Weights of a small GPT-style language model, trained from scratch on English Wikipedia: value embeddings.
Each number is 128 + 32 x the weight over the matrix's rms, rounded and kept within 0 to 255. Layers, rows and columns count from 0. Numbers have three digits each.

# k: layer 4 attention key, 320x320, rms 0.0524, rows 227-255, columns 160-239
# q: layer 4 attention query, 320x320, rms 0.0531, rows 228-255, columns 160-239
# v: layer 4 attention value, 320x320, rms 0.0485, rows 192-244, columns 160-239
# o: layer 4 attention output (transposed), 320x320, rms 0.0493, rows 192-244, columns 160-239
k227:077109091168139103098099095140176077148153140102135150094127122140109133132127176148114054087123120113117172129139140107143074135175124165101119083090125079118171098137157103177126119122180155126092191152125091173162103121138180056102056115
q228:188168119194111143101132136141084118118131171151092127164121131125105148084151110148110144131160101156157064198112131130121119097166137162215171132136109136103135153077106169139161093129141121163113138125091123112168172159069126157096131155
k228:107146112066154113158117127103142138123097104137148099180131104112123064111089151143134123092097118077113124131125178143135185142179164122100121111119113084105076121101165156109108127080125092144100164090169095128112122094142098144148131091
q229:111059089187126141112152123120132114121164140114074129196116147212125134207106095132150111199159109111109120160104122148115149082143131208132085148134135102117147177158148136163138134179142102161147108124101135181081159110121138111194150203
k229:170110069074096079114104127047119136116110170111129128070131150160066111099173108139102113083086131135061113166132107167156102149119084154106119077115145086140107141163142095087100107099201112086138128124108091062116171082171132160117118124
q230:094139154122183097100117094200129103123119120156171059131097134183168106063070074142176124119119130099097149089160151085171035143096121064137108131063138125116133079174174088140101137115183128100122131177155127145138098115128103117069096107
k230:121138137132115123147142094160141195139163186150126170132163124166104141134114142090150127181174096100130154155146098094206161166134133101085133094153142167122102132098166121184114150126111107172126153153137108136144075119151152092110101114
q231:159142094151139122084109074172128140055139146184124157100144131124076114103185097133156101103146115110055114187104127127137146129100106186144143128073117113175094104068100159136108160149166133100091177161105106081129175125132154106108129172
k231:094114069108107159148143161134124181096108144126152164088122087129123127161122143142104114124139131075151131138160123132137130120171079166102162178116154118105101116132140127158135175111161151133091139159123102103082119110134089175155141122
q232:057117143069114120121158132111131112141132172107156125055097088127129142124100089147159168189160160099176151111139159120133132111138103123052129119131108156114084119144126095088086109094110114098162075153076117091087090139143178083170116100
k232:132077177160103163141160100124107148106131137098112190139129125104106150172180116115101154130123150164124139098154105155163103088141132104170144145126090149145149132140108075143145118148125144156110138096111104148124132117169114100118084136
q233:160115140145151145149158123135079107125106113202115131134158132132164148172094153076166156053157094161107117162092057112117193177127118136161133151137118151163089158076077120141107116110110124101127191142137110052129095111134090090135158076
k233:085147097126137119156138131172137165161127150099134062112129147103149094141091117191119132151141178099155108187149077131153100123130148160165098143154133113139100101081139176158116114092168115117120186149114172129125143154151120085144091149
q234:081143113101123124141095151110080127112080146151178102094132104163145150136184129150096116111112155125138068154167135147153125083141130096157094093161099141130124117081128092110102087098174138200117107146093097117125156157124123140108048130
k234:131146120126142135124132158147142128088113091159122112153135142131160109096105095098165107186154105114106158127073145123143161112124181127148153086128101159116061141138098175131131105137079136100134118105160163119127153141170113137108145122
q235:173126134162165156106101137126158124097155139137136131141146145114110085110134106126113135140112153191159079138081126061130118114082181155119149121109145123127072147115085141134132162117150113139082126151107163169163103132099062100103144081
k235:107119097127113061115157115127154157108112129119116156147113097137140108135101167142140117114095137126166191146149182121120164147196109120118121163095159108085100109121140130176189158122103143117081146149130079135123090101161152158099091119
q236:138124150122094156164114147117077108104110185127148133085127092117154180128172176147145147126096187094152120188099130121180163115216141100127123081207071158134088136129117106084185092080088194111170112083111088113123168143118167088161133142
k236:140099101172139143145108144156112123144112075164109153120128121117144069147179103116103173142099137115110141161166106166127121099143136140173144150102069126145096143122144123116134144122175133123163145097131144100176137137170164095110156124
q237:102030144086113047179127108104158124121064159188127042110098111157143151172175124178179117065105136092157132139114103131124140107154119067167122133120032133093152129126126140101109123082199156122139099122100075118069157135117162082124149147
k237:117112060176129118152056071087104142138164109165105165080101148113128117144162140150163154146145104111090084130115121171158112148090123092118130109118123131145097141149164092099215111130165131116132066140121122125100123156157132176143149155
q238:089121121135128106153092145085159192169181152059153046135086121099174167163152173097091126103116147115133049157149191104171162112159110135127112104128140140146184133185118145104161099141120143220168122127155101146114075154117118187129112181
k238:198102130144126123107120148135162108151145119160099145140154146138145116122140103145163145102121116156150082100105149126124065164154101130119142155112100106168170166113095141156130101088089134070184127070095185125125159111170121137156118129
q239:107184096140154084153110132138141130152133081100141122162112138123171123120105170116134109062146122197150114131090085080124160147144113099125125120135126111106100189174139089112100145103061121040106159096151156112132074107157168135125083124
k239:147103121162140097100111087144089078107139075123132096113128148087158154064114115123120145148124179117105111140142127145102103137070130136157055151128102162111130107121135158101152135165112111148141104141139162128134100150150105136133095144
q240:145152097160122107143123157162151173207035146120175048065130127166138100078117186140098121089165066124109146116181123077144129127141141130120121125113136061107159137103126183169150127086140097082120190115154087143177122128107149097105160135
k240:099105153154139114073127064106119148118143101098187153149102172144110125099081121123148125144132120126137108109094160128166174137105169120133090117085153166145128134135147104176104103110146123137085162127102121182118109117171150129130091146
q241:102119114116127115139111162130129089105138101177157066207166185159098117173095114178105131103131160127145129087120106117142146116129124149149101135066061095143120154134178120147094131133198086180111128138163168163139149127115070156088139049
k241:116132126098119095093109099121103179136085123185092113116148141163104141135070096155192104140140113148094145179110150135166112157109159080114089130156197157100120130120130175201163162110105071106125140169096142152134158154165078113117114106
q242:122162109112100119140156188137076111125119146146179093086154134122117114156183113162171138064115100134110141171151154158113128106120105159104152062116097112134121077103117106146050172113152093166121067156125120043125130132151114144177147099
k242:134126050146108188150146139122145165118128134070132098135166123144122093168125100092104118151064108073104132156127173103149122126129139154162142136157108130100074128111139178158091193098129136129103157100095129184139125104112093097075196169
q243:108149135128126118112163168112154126176101115135097100123052148123089147170127166149127095132105097108102053141178127147114145136168104109115093103112151129111125141119154158084110101100132143154136123154179051116159145127143159142159094140
k243:115138149141145162073121118143119083112132132126149182064124151149117182157212146120136137152113083187093075079083124108125101105094116149090102122111126149117157180148120077125138098133091141138090088104130135146146125120101119169110145127
q244:147151117083160115118127071132078109101144120114123130111130121128104120080090100138084125110083119099051139139136145135123070115072110139139176119098128103176114123162127165098074153113128145186121107158150184112171163130153162148150137120
k244:124154167163107121100117156130130085150123167137127151136141093128102091123058120076126121093139116092109159097099086150178126162119150136156176152156109078130104121116093143121105172120108152148102163090108080106110131126101129100132164144
q245:091135123061154113100117157129140124120160133147146144152145077184129115120145111146111117206105117118120107094147146122121079170118151122122152113110120128119169109117159118162120129128157131166122132148113099135138140090140122156081125164
k245:116159104062089102135177129136126135119165172128143152089103109181118119118098138127155144174120075160178167093148116050127125145151162098108140148102123120155127112161106098150113120108116133129121138125086123121092156143067176207110093133
q246:136103121125090158104120140114126132196145150086128134171135131112112090196080086127045098115138083163146175060117125097141138151102126171114145117150173098130131137167132117112041144107169108118132097135143208135151107091123148110130071138
k246:117077160083118111101129124144138157102104146131130083124180162115130168121128094109089142113129180207126168119155139102127131144137112112147122155132168134119094156150106129093134170137110143136137091150088113111137114088143068156122138117
q247:213161141114148097114122137139152143159130091150082138131097146141125094135115130093132135097152120181166132120115088115088152134082169103147117144071156095126140166107104101149086159133133146099085189123145177157112074146116122101089154099
k247:105142069125123094122114103144113163101177122134138114116079118157141147135126163122163131136149169088134187153118116135096189088112120090118091135168163105104142123190170116149145142141156141180075116197120127130127087129091138135100104152
q248:082159113151103118147108113128152148190139132111162157086140143088184140077083164086106131126150117129114124076150105127110095170092094082206111153122139122104137164219091074097094140144108156076094188158135137119082128123112145118148076136
k248:052164171147132120135118114144131145087176109134126096142183108107106144117160089101113143138195169121118111155129129129094150144143110151081156114146127118131115118084181154134090113145123139135162098170116167096162080129134149143119121121
q249:083189064214139117172111159122139087210145107105147120136160189151156131116070182056107100121089115177152150070176112118149116154078136139148127144128141087130175198167167146138124128108092041108074139124138076111255185112142070140101094144
k249:109191153107165118104135141136122107130056157140094122111112161118118115106088111095152154075085101110142160136170145102116121148121164175125134122128137087116126088074137144176137104162130119112081139124140169171170113057113140085117153094
q250:127105090131116164132152132150148124106156183121087113153145122075125140133131136068154143146124155128178132126089130134156093105143130120099181143112123124162154129141114154104196130165120122154166168119179123113182159151124095160137149134
k250:151131125128126136172121157154129132171126157118114150098129118151124083166102117122107144076134109130152133136162101137111089133140090129134086165147099101118158150037072066120142113118189129143119131098106117073159127130141140142131136093
q251:190102108155091167140091162124155126143088119130086194127078137138138144124129147108143123156134135100097146123126103092121149097137109146150150125112141092137114195184124110100083131153076202155139155105158170177100097119114104085123103182
k251:092135119120084109131145129075100113150142111135145169165108106222111146142092120199118096079109151160091142134072108149111155085139135136104092120107140138151092130123192103183153190135148106094136153105118141094147126101145141147157133140
q252:119160170186157138096099138165113176079116167101106148070135130087123125087177168104158082107114131091093094194104110124137131119149135115156154147128132173105168122081084124156165137141107186103129145118092118178137127171148102172123090157
k252:140139069165162122154122136137144105100163131159129122164128128100157123103140159121102123156111093146136182148168117107064159128149128152131099121106089120121165117146150131089106110095142165128106103083154115097130072081084132122150110133
q253:110144073199106159080147137144141098133155156124066149124144155117084146126147136148124101115145111162155111168149078134095166047136107136111185131149080136077155125118130124136123124130117106140092125109107093164127181113111140121144095163
k253:106130107061100116145098078125120131085126123078138109142081138124079126082194156099115146124075122129079199084128209114096203109098102121122076080081118139109121121160145129099089092164128149139081104150194133118131116128093106119118104115
q254:121064126145164113072143171085136130107154085134107145101135064148149116164133107117199128184162103158179143177135133142092151098072102171141074145156147108145181193112151139158118111169101100138116151105080109176151123125137078121125111149
k254:106092063113123147166147087073132107088152156101125124142101140128109134131089158112099100139108114075142160147140117118124129121124157136168103099065164083102122099172152130170138087112187140124138117134115122091117108094113169100152067133
q255:115116141176151138161135126138113092111130120145122079116142110117132159092137161090170165090131129093106124187147181127122175113125083160203157116118115176122108153135134110152130078133149103116153184126109106114115126108100127120084131158
k255:115109100161152135125107139097148122173070066127103136108124119137152087096100157130095067143180166104154156186096133158128086161151116110108137135128160120114116145120134152152176114155153106078136148137169133155141146135126127151129115133
v192:090152106095141115179147120146139093173121156102129182179105177123146095145122090117116122143143103147149115097087135099139177104097142102101088067110173147116079095169126122180145110129129074128136010138073169105137139121084112111081172135
o192:128185108136168091190117124128133114069165117106090187098060134141073165113059124078192066109136104126127108150195122145097143128175165088094141163119150136133181135137115085113157108170135163143134147167146125112097082122108188180103110061
v193:111106114108143082115137142153142115255136133149123161207105153118058149112149122130081146187156153138107171083147158128113132134191132157129111162132118120143125213155138108156133104146168125135204140130117136123147101120166151153177196046
o193:097178140103196150114114139070086101151151080134167129143129164099097143150157101083140144062150106103135131183162134117118135121144103135059154125089164140185084126125151154170181140163199104098149143112125075153140119125119171138140084114
v194:148104159165113164083135103140135140163136144174088135064169172178179115149095045118153141135136111102110083091071091148106154175150174118155108142114127117139116141080103164203177089142115128139134135106081119116121120142150116092064116122
o194:113132145163142104139119106146164112152129054079069186145109039103129144124168169136132139121077106164167128126162075080186167097140143150130119156142083116127129150141120080123019144139103140117107088152096218166108113113150142158141151122
v195:147107135081143156140143175105106135100104082151106132172123094133180146148120185058209155128149153084154124147149128128155140112146117122130126168131136153122121075110161142100123186114056105146102162148200155082112101132151148075194162125
o195:079116134126150182099132155140180130097143169116148123100121135183085122138172070102076155126184144116126163150165083123115112149095152062090122123127168123108143130068154142117144159076148127157106102139136149161146153086216126180144099110
v196:143175122164155138160085098098092107056160127119120113121087113100137149128099083128122108112067138108121119113170109144164124141161075143108115060132144183136106102093109103123070086111143157115128070120127100138110154129119170162110157154
o196:129075121114109183144203150158179146118118098085143101159146122129160147131160109141116161111213148117146141110113084141160137136117179118106128172108082123127161140097149124148195131127167091141133099145131111139107120192153100153097163134
v197:100143131124122153080151136118131077151074095126111172106125163110163097106157042108130175201106146141127123147144124140112121172120114153136088097077194131135107116103099090161112121164138034126205119138115168118185149107144126140075154107
o197:077169119115160053095091090122128161142145101195083187146117165125137203162096170138097140148080113200116156129154120152155078149115098056116174136196146149164145159174142134107112122157154140130188041199159111136083098157101185117164076068
v198:113147115089125108132113129073144129131096160194101145137101165130095143153177192154157180116098126172148123117141137090144134106125119089123128154116117137135146126033102090145100119138095164125129194085162126137115107136169148154154110084
o198:109117076137139168109158148083138133164162118090160115172129123153127120126143128114056137109195147143123169138127079151092177231123075104121150167169140170115106108153134151186136163164142071178173077151126102128123214079141092159100088093
v199:177111116066118079156141110123137170183081153143157145101107097152100117174082191198173114098155142134183137094156136112117126127132137121145099098127121096108144097177142075097141163128130118173070158158073094131104137115144158114122075118
o199:135171143187102107128051128111097125145168141138170119125136104128138074152142123086144079133119147150123108138118178137079117136115081131136143102093163140118132150150119124158090174135113106166118202090132102115158165098126100143173102136
v200:075111153092109133103104129162141137152127159113090121162138136154065125123220134197235131108111148184144181122115119118125134131153149101077162096135127118100131073137100094139123135142082088248156076128136149110141116135082140105116148188
o200:171173071093186169144112066054113096052118147175139191111124056108110150122154151084121101131181115091173080095165112177135161098106182097123145165109166153139149164120134152143126150153089105136158118144176160140110161121134167117102081106
v201:147139102157132117125132118147159093151094132126102134140136155156181101142076166086121115101193073066190139181185137070113232091143173149128088126132103142111189155096113107134126118136141138151069134065081090159109109150119157171134137087
o201:120197145058152094130097162120129147133176129113163126071116195132091096172135113091106114093131135127125156112181100108046100147138059088107161162096146122076161161126133087152086118192121119174122109108064151126134178123152080115164078136
v202:113137129141097061125119108147145132089164191153127107088139141206086116161130090124152120088110107150170144170158121098127131105073139100129092107116080101140150114149178044163058140178137146151131156107135116133116100105173159124111115145
o202:170085116138167117151173071071116125097099109126160143165081101099137103134179146107139089164133132132153141120141134115105108114155120128125143110098096096120106147120125152110131112126101105179139133119063115117107144102087091086165131154
v203:118117126147173130182140156113144104096106088129105145215148101108152139220165095081137142128132121162075173155159139147189093087059121152126086131100152175133110146164140124131155142090179070101192132107166163139136133151160132127133107170
o203:076131112118101113135184121144153145118123136152112142103111102177135198086077127139128142121145126141098144150159134166084171168107147129151089146165101154068153150090120127118144119104138153176124070174130082133134105194087115159135108092
v204:161118122148147149132128213100065137125105103121115136082129088113174105082103147120120132099148173066131078181105140158126174095101106181158080109123129141143147132130115134130154191167129142147133143130095159119117167153088128105125117122
o204:120150118132117138113117111182200139080118166175125117123132157149107105196105085152140112162110121068145165094120114149149081157103159102109131153148132124097163169103185107114110084120126099157115108139139096142131118215128116123178088114
v205:151108160101097113152133135150134181153141152171143143102127125156084130110098147145118139211147161130212091120171085148121159174099164083166088077109132110094147056056073099137182108180103124131131152193098140088121080108125163121144115107
o205:196156109182133097081091120102123104115112121101099157102127143071132119156147141086121151126059148136103095173125149107154105108129136147202088119081082115143145198201140168110044108090087140161126147082123074120132137141130153147171147156
v206:102067133153161154155116124162147117081111132156139132137206120106165129151071169086116112115137142109124178060153165123131136074105117147161139209173115148156186162093092147086101155099168125091109187140137116198104137165172054154140117106
o206:128162131121111127108153180109188139148126153089121071121166185238112047082151120117117177125145107142128066139108085109115136164143108113144114157100167109087169130161095127107124159052155097151104114094109121091151162112155103123113138146
v207:167186137111152099110102136156127133110159137098153060133137174172187147041184107104076124097133180154061113152112163123072120101156113125132096130101109129135076174205115124165193172162203207130161159135132136088140117124145135109130106076
o207:117146057135203174103099149097131146156120093142109114141159101068106118188197056144142169114086085109110099148135096138201152205152133206118124109115100121149074084083137125143093082159114128167114104160144091129153123185111113071144165105
v208:139140098072123137135126116126127169080097070091165156135130073148109085139103150125139100147063121108146108119158146130106128153130142078078180157140085116126118168120175109172118174115097177134133182152110111090129084077111177163122121102
o208:115096132131111111078101158120079159115081128143211079135097146089117066095196069106100157067154168140095168143119198165122087180136112131155127066100133075120087112105140135152186119108138177163141130121134076142185125143129073097145187098
v209:196122145108151120146144137130124133119121103162069110140145125095129146155152154111130126128214140083182094157156116125115171062108127089169138171162079176136168140084110145122200146114102211135108169086132107122093100141145165104156124110
o209:117142171144134223094101209118131171175120083104173103128148083171131112125159118146165103102145164097116126144167040128132141187111127163080141111091109146065141123023151143130097153083108082153130071128128153140128162161135092084148117130
v210:095126131145109146073128147109134134076075140023123125110112121099106091132197106162172130043093138166128075142120152105108085155166132136084166082117142106124115111127125128140155124148113117202104137118066166130146210163078063168162140191
o210:130133150103135162165100108124116093051138170153167104158137072120124160092104184181147053124187094085177177088107127171133108169094140116147140167156146151180109131132193091155124119155137104089172070183157151133113085112175103137078081114
v211:121124104099078090134169097147144175149124109109134121138076130085050128099142177204090165167135168100124103091083189146102134175111111106107123108083145109100126131152076093130191096139131105136128082147035190130136167134072186153143116129
o211:195191121176132103142063128135052099139146121174110139102192129093154181161107163115155065108058135091080099139130159159128091118147136130218165136123154155128122152126153167130090116124107192136134199103158072101137109144093161111153156115
v212:202162116095111114132098089093117123098076108097142076062090112164202111057094168142149141066104187020144109138168126152082128140120112124137121048150120156129131100131125145122126109144155192151132155173040138101050124089077164129158118158
o212:145109165161132145103062153167143122119108150109126098122186126100104085148164077175109158133151156114135134097147151157140063145145142147162123163093142116147154145129160150171154149137114101175103145097147083103174124110194067106144135094
v213:172145128125140121112110173118124137039128123142161112142178174147085128172179090186094149102128110229137127170120090124171072078125100130201133100149095128153112184131151177097176142108104165129136094079206115098162132141168121094157130086
o213:105082099088153188157094151151177165124051129159162114142119113107171160140142148119151138180182129104135169104116101155142174118141118126082132093128120121120118078088149105125157093129150083133139090149131185176110133152101084119114166119
v214:106194151123138088128138107183154113052197170145142099148115134152150168136145063076108096135123031155169163125145094090100122125189183142164130080117126102149139105135140161104081132117159110142127124106181120150134096118142023127081159138
o214:132095120144124123121125116099142118111128095056158160171104095117152087056114136104140207130142110193133099159118137109138174089110090151095084118146112108153111087132099080128154108150145139107167140153103171140094081131141119144080154165
v215:172108136097122143130112154088102204116113129148093126145076098089138159106076173163102096122090142090127134108113119177126105104168130099169163103171110114145113101162108154103185110113136179095122146140152102129123129153154145099149156144
o215:130117157153128165129155198143201118123142171060174076157180110166125103187157069111162134135177102142114091082037089121199133175138205119109141154106098140152151121113137129119126140136164121140140138122178146143125105140125123159104149120
v216:150133104144112198182129126133099074088120128129175104096169129107145121128127191206081150049109117133161107113134105161123126084080133107135143029148135166135120076131107145066025102083126116105079148151183104145127123113100134132145130117
o216:186123180107090073092164123154155142107076188137124082110161150134138087111124080141151190169124122143078096137089169127102141045110125152177103099104112082122162100129102142121167149098097113188107192082198125067125146112096091112118157145
v217:114190106099149191136109097119100152113118173104142108105052103149153132117084159178210111115128092159137156193132154110109144138150146162063094098127167101115130044177145118154132131105146148105143141111105097176096160138065161162114111215
o217:146143098119093082132195127089149124131167147070076091106110144098122106157118160088056136149197218135132127077132190098118134159107132112168105134121143149164129075112098150135190169205125120124132177123116151081125146115169100145151139157
v218:185115174121098125078153134106096189153165115145099164090153103127086126147123121128075144129167134085130146121149128126089138200131144142186127146125091093130159182095195175134197195101040092172134071090098107103152135141081209112073084118
o218:115096136176093134107030142174075143131131075124194111091091098118169117172163139147107089168095213159121102123140186108122119098147102094122117113103089142148083151060108137135068121106138135081095148129104159184117133150140163110202173171
v219:121083144079093143160126162093072162116110064105142164187125104140173115165138205112125144114169179110102116113145139161167085121094072164129068136111148147135107127160152147085169209103096084101147116137151169070154167114121135099131125197
o219:053130109170131147111057172184164129073127186184143126090137118152148152140111053119088135158131112109116175153097156176124132178125177108147138156149136168106146148113164112116140120071131179170119122146171096156163103102144114130153140084
v220:135156171099123120131150123121092147166116149165120101092101124178198132124102160159195146129129131179204147146142116142114181111177154167113066102160134096131183111159128113160167173097163152192089159143097117110075119106113189129130116159
o220:125117113126120178122128142120156115110127098115136068093121110146156064139167122093067183085151202077141095091140137091126135120104128163156146120068124141118125159076139116176106150159116078165097116123156157169112211147162106112137110159
v221:152122127099158168149112096100105145105102113128101112131131139070166140232057074152201099124161113152124125133126146158170079114130101143158106120153148113134118069112103140117158114099109112075075085116157102103181145137204092112183161193
o221:078122187128105151171167181166196141131100145162095052126125119155170146128083149104113152114177118147177151108118109133117161140113167119107108143145132136117175120096138079091155154119166106131133155148147227126111124112173111190141095123
v222:127122147143133145158145111140108118114088153123118083138154121117138133142154164174208102097114126136198097149063112057158097104205134131122156136129127091126143093159149163119230086145143180149119169103170133125174151108129139108111168207
o222:126128094162094150136175074145138159096172125127178143150121106125104074124152143114129080117183154122141179087109098122167097082111087121096194078119169129147088092163130139161120127101098087112151112124087177162120194143159125180076090177
v223:144132114151127177133071147120116142092090127111188075123147140120127113152139175143155126144099171131038114127140124153128139117144088125101064054122144172102120158144164095137100077127137191081155099141121138147124175120141124191182119123
o223:122084064075147135152196159125172118117115129144105094138131157118147140146158106155100151129173153118140152117124100159170102194116194122127164159112106151125123095103149156133236150145137093165131128144162094094134121171151099122105149105
v224:168175108104109109116141178103133156110108135173131133113141189093136113133146124126095114123082141099156126078131138100200105171209141197169142095161122114144147100108126077117193159120140088133101092142172138092157106144140137149128128123
o224:120098053182121150196125164097178121132161105080180120130088142205167096095163159136151139152165151173098130132090089121138106130101111053124069145106158148116084140111115107182110105086184118137124090156118127147148188162167093134090138167
v225:141145129155116093149135166119113138081118131082137076090108117111145180134158203135141106097137162076145138171157112135163091111165143164148114088121175157138151121103123087142150190142109120123137150128132132136135151149142128142150120180
o225:117118064126142154130161121104136144060108152157151132132173130140154116133129069121096141182100154125140112099112131114125108134076147096131122134109119170148153156139124155120151095114127116143148150134159100119158139135152123122121064140
v226:100160115132179086167128147106078123121132124137158141120120086169178153127149113095124124088144139125171136140144108136169156083122092126114118090094171143133158069174165146114125172121120107111134177141149118099124110105110091125101157154
o226:120087090099137151123206095170168141065129152143099135139141146116109118107108068116141153151155166068127163158109082139137099105092162114080137104130112124111160126111141130099162093085088125177167091135156115154124159151137141157130124137
v227:143095124100126109129179129138170116149119119106137148122171115097128121138124104066132107135137141146137132145148114079123163091102149129123143231083119131115132159146130108149133128168158120115119171101176146109173121116154075139120135097
o227:065182135113161141062100115091082198128110082200189139130118180125119105131146129107175089097082074113146179173165099160136101163136119172130173086139126117097134136153146116108091075109135159151139070153070092130113120157119148063174075111
v228:135143140123146224124148079137131165000158090130103074188176101152193122117071204114156082129193126061177103148189168121157118099097119168084235154167181164123152081096048175097157126101151114097126147090167101173166172152070074089121146186
o228:107124065180110111061130171159150179131079135101130173115142110160129100143129117172108152221153157199124123090123090128192141167096098098185080129100146105127109091138077193061143134038103129104139073141114189097138136110201142074136171132
v229:129101132079125093126117124114170080072040135123121114115154103148067154139108087192228127182148118141178127093142104124105131137105113078104101164140091138132094096067109171120215016152141174104175176088137119127122107139200066155158231123
o229:119137169142145132138126121124190117162138100127058107158166081108095127129087177094122129084098132121146165143142091148090136127130128223151072207165182124181166140255190166118051154118132118129134078129083160139111074101140096194101066050
v230:123058138069089120104112172123150134164101134060174131159152158116138130133112140122149114227141128189102104153100067135126126100157142104130081180141140129136143150150150105218110127124122143122094108157155100116164119127181165127189153056
o230:092130094095187102156105178119138119149119183172072108127126225116099100146122068119164117057124049142148164133111156130146167146103155154103161130186201145138174122136150110123164137145141142145137123106185133168132078112129111185092122100
v231:158115114157142139155133154093108107137137100115127188113146117114164129116134157116076149113146169090093120151108090178139081145115132111178122122166139124112147121078091193121156170124117073099160160177099137114139126132110140116175096161
o231:130129113129089112150166139206153104118130166105116110106147186131117155101081106149083170120111111061114140134103125121144116115097136123127126161145073162126141182149179065141065088074097105111082113139134146134149124131179147179111107117
v232:188125127060130098160135128137168150129082158139134124113140143128160122144065103107177099147145132165180170061158156086083110145158104149117165126109157117114151091140094177107152088120137155111155069127163122142117150113164089176145079121
o232:133093157200143127108095127125127126101138095121107114125143162116145083143113144133105179134137141164128145187139132148129098180174141165126106099101149099144172092148137081109123134164156165142120137094093154146108161105172073178120141072
v233:103078144124136162063117146148145158101156143114125145217109172133064133119172084136124148125100137135083124151120153100133048131116104119158196096175125133146134134096163109186117103127123146127112157108139130082148098111191142126171093076
o233:128130162158135137136099170090090111175096100125110151119107101101080242080165154119140127117186107160131168144161063161150166143158099112100078163149133161142083091067090158123124195141131120100165088124138168170175080083124110121129179121
v234:106135114178136142148109180124125095103135115109151119150130129090154109103168171109129102119120155099128093169126124133168138121123071119134149102132146176142119070084143190128114125132098136097146100147159137088144150130148122095176146111
o234:128098110106146137164163124137168111109126161124091159137144187155113147087093131170136149153131139086118136091136093109132105135135142097090109112122144141129142138123114120088200136070129118125139126139168138162160124152148134146087123118
v235:139179163162141145108100118107093153108153162139091112151126142072136179121150094136068153091158154182119102155106127152129174118079095168160139107148169140166102144092094171127171153137113093176120085110149135116131117147107139124132125096
o235:106116103091191250117138175115179134130100091149121115133095089122151168153147144118136115165118094111143050121122084099183162139136173119120114155084097114111136116104124138105101089109155117114158091162158122113087151207124172061167122146
v236:059140131166128159150127129160168080164104173101114136177076111136144152112138143059134135150218131088132195108163147088115213115123117130072148169096165120111128122120114127121080134147111075175118094121125155162118132125078122134132157137
o236:140164119122167184102125132105064082125135090136096103103136216147072157113074137113113145097059107063170093215153127108075115137108088109128087141104173081133167178135151127097124137121093144093145158094098079114113153098180159096122101150
v237:114140125177114119178118108128080072155102149140166152087214085161142117186125175142065129127157090111161134076182076101149147089094158111089060125136079099082185212129121118138052155139167117162086168126082107152083118105083140177099120078
o237:148135143089099069133101088162093099082138092129197070112085167126115047131108097132155100078119111082116170153094182122102160093105104216132148135093096106109093163148177070193118090127112124159118094094093118150117165134122076105115121185
v238:149144059146137145157102149102100129079090166065157142077110143120086122102175100199090139131075135129130096166129122113095140104100130141152108066136101113087161107116167130150167106136123175114104083117047133145122128158086157127140102125
o238:206137093125096075199136157119139106154174128112103062139115245113088101117099182137114103144148223088126141137129162119105058157147127092121101141114119148146097116077158111169172137135136074124160150062161092131165125179141083154095153125
v239:134145159116110116143134085160110122154136143099140123129079116163178113130097166154163101137217073085134116086168124115096239105140164112155105048074105126116169155165154171091089138141115162129050125121095113153043155094094124145174091114
o239:121119140076072113113105135201078087103097122164155105153170146113152105171084117089137109124081112093117151104114134105097093080106084184102197164096137133093130145098178109132098145160086111100128185090108162134110112081195102083143105172
v240:056181126148107156112103138101138112126132109159120099105103149147222152140145158051149129068144131055109194166128152133070209100190170146130131108097150118129115102104110163125158182114114157152085082126090157124116118137144099159154109153
o240:137115063075164185115162189124146102101166135114100078134174145123116132114095091141056168118110116091148075107128096077120060192143157143109110158176138158117154107103206058124112101214118136130120117151176200132137115181212140145124130129
v241:076076104109095069131097145146137147149072174158154121222142155187145094158163126171131145233121089153185112107105190126118148087114116130120080163120113075133159147142151117179121150155168149094093100090147128136148117120142141099084102098
o241:137138029125179106177137087101132135120113089152129138136088131085112110148105166071086122116118126134179187141113131167132103143105147145116146154188167141083102085129060089163199158171078140175119138111088195211119176074137114146133158097
v242:118112135151106087084138133162144109122178121159151132130128122176134144098176139105121108060156104182122139109144107150109120132092133138108103149136100106100159174157119146127127158154164121140114146149079120120103112095116110112134097133
o242:146117127130144129121067121150081098127117119135116119121140124113112116146105117127138113159081091103131108141131188091103144104145111175127131117093109103142094164129123090123093107105091137103111135075076142168126146064142146087123143159
v243:115127092140135119153133134124109158150104115063211139029135160129165051192175098129099136095105101164092055143140104075189127098065137109075085120103151172105112110135138122153157181138128141148079098111079110131172141129121082158107161103
o243:131106097096095076133164066189153146087119118154085147227093156127134086123088124144187074168155145115158255109094145142087094089148126087094173083125120123123124079134144062062180108164113115182160106113152174110134143101173098104063120108
v244:164189117113093077119113108142107144069163136130092132128113162144087130180169063117061164144120129155119087155176153115100119110154123100200145135124070111140157187140133143114210176120099164144110106108161131105177125134094174168101152115
o244:137109108107164209150122194103090152121082064123206097133128074076186132123187120103163107114141146096144138145136124136157147160144162150103119112101108138124074105040141112156129055122166136135119115169133168167090118187101130078142181131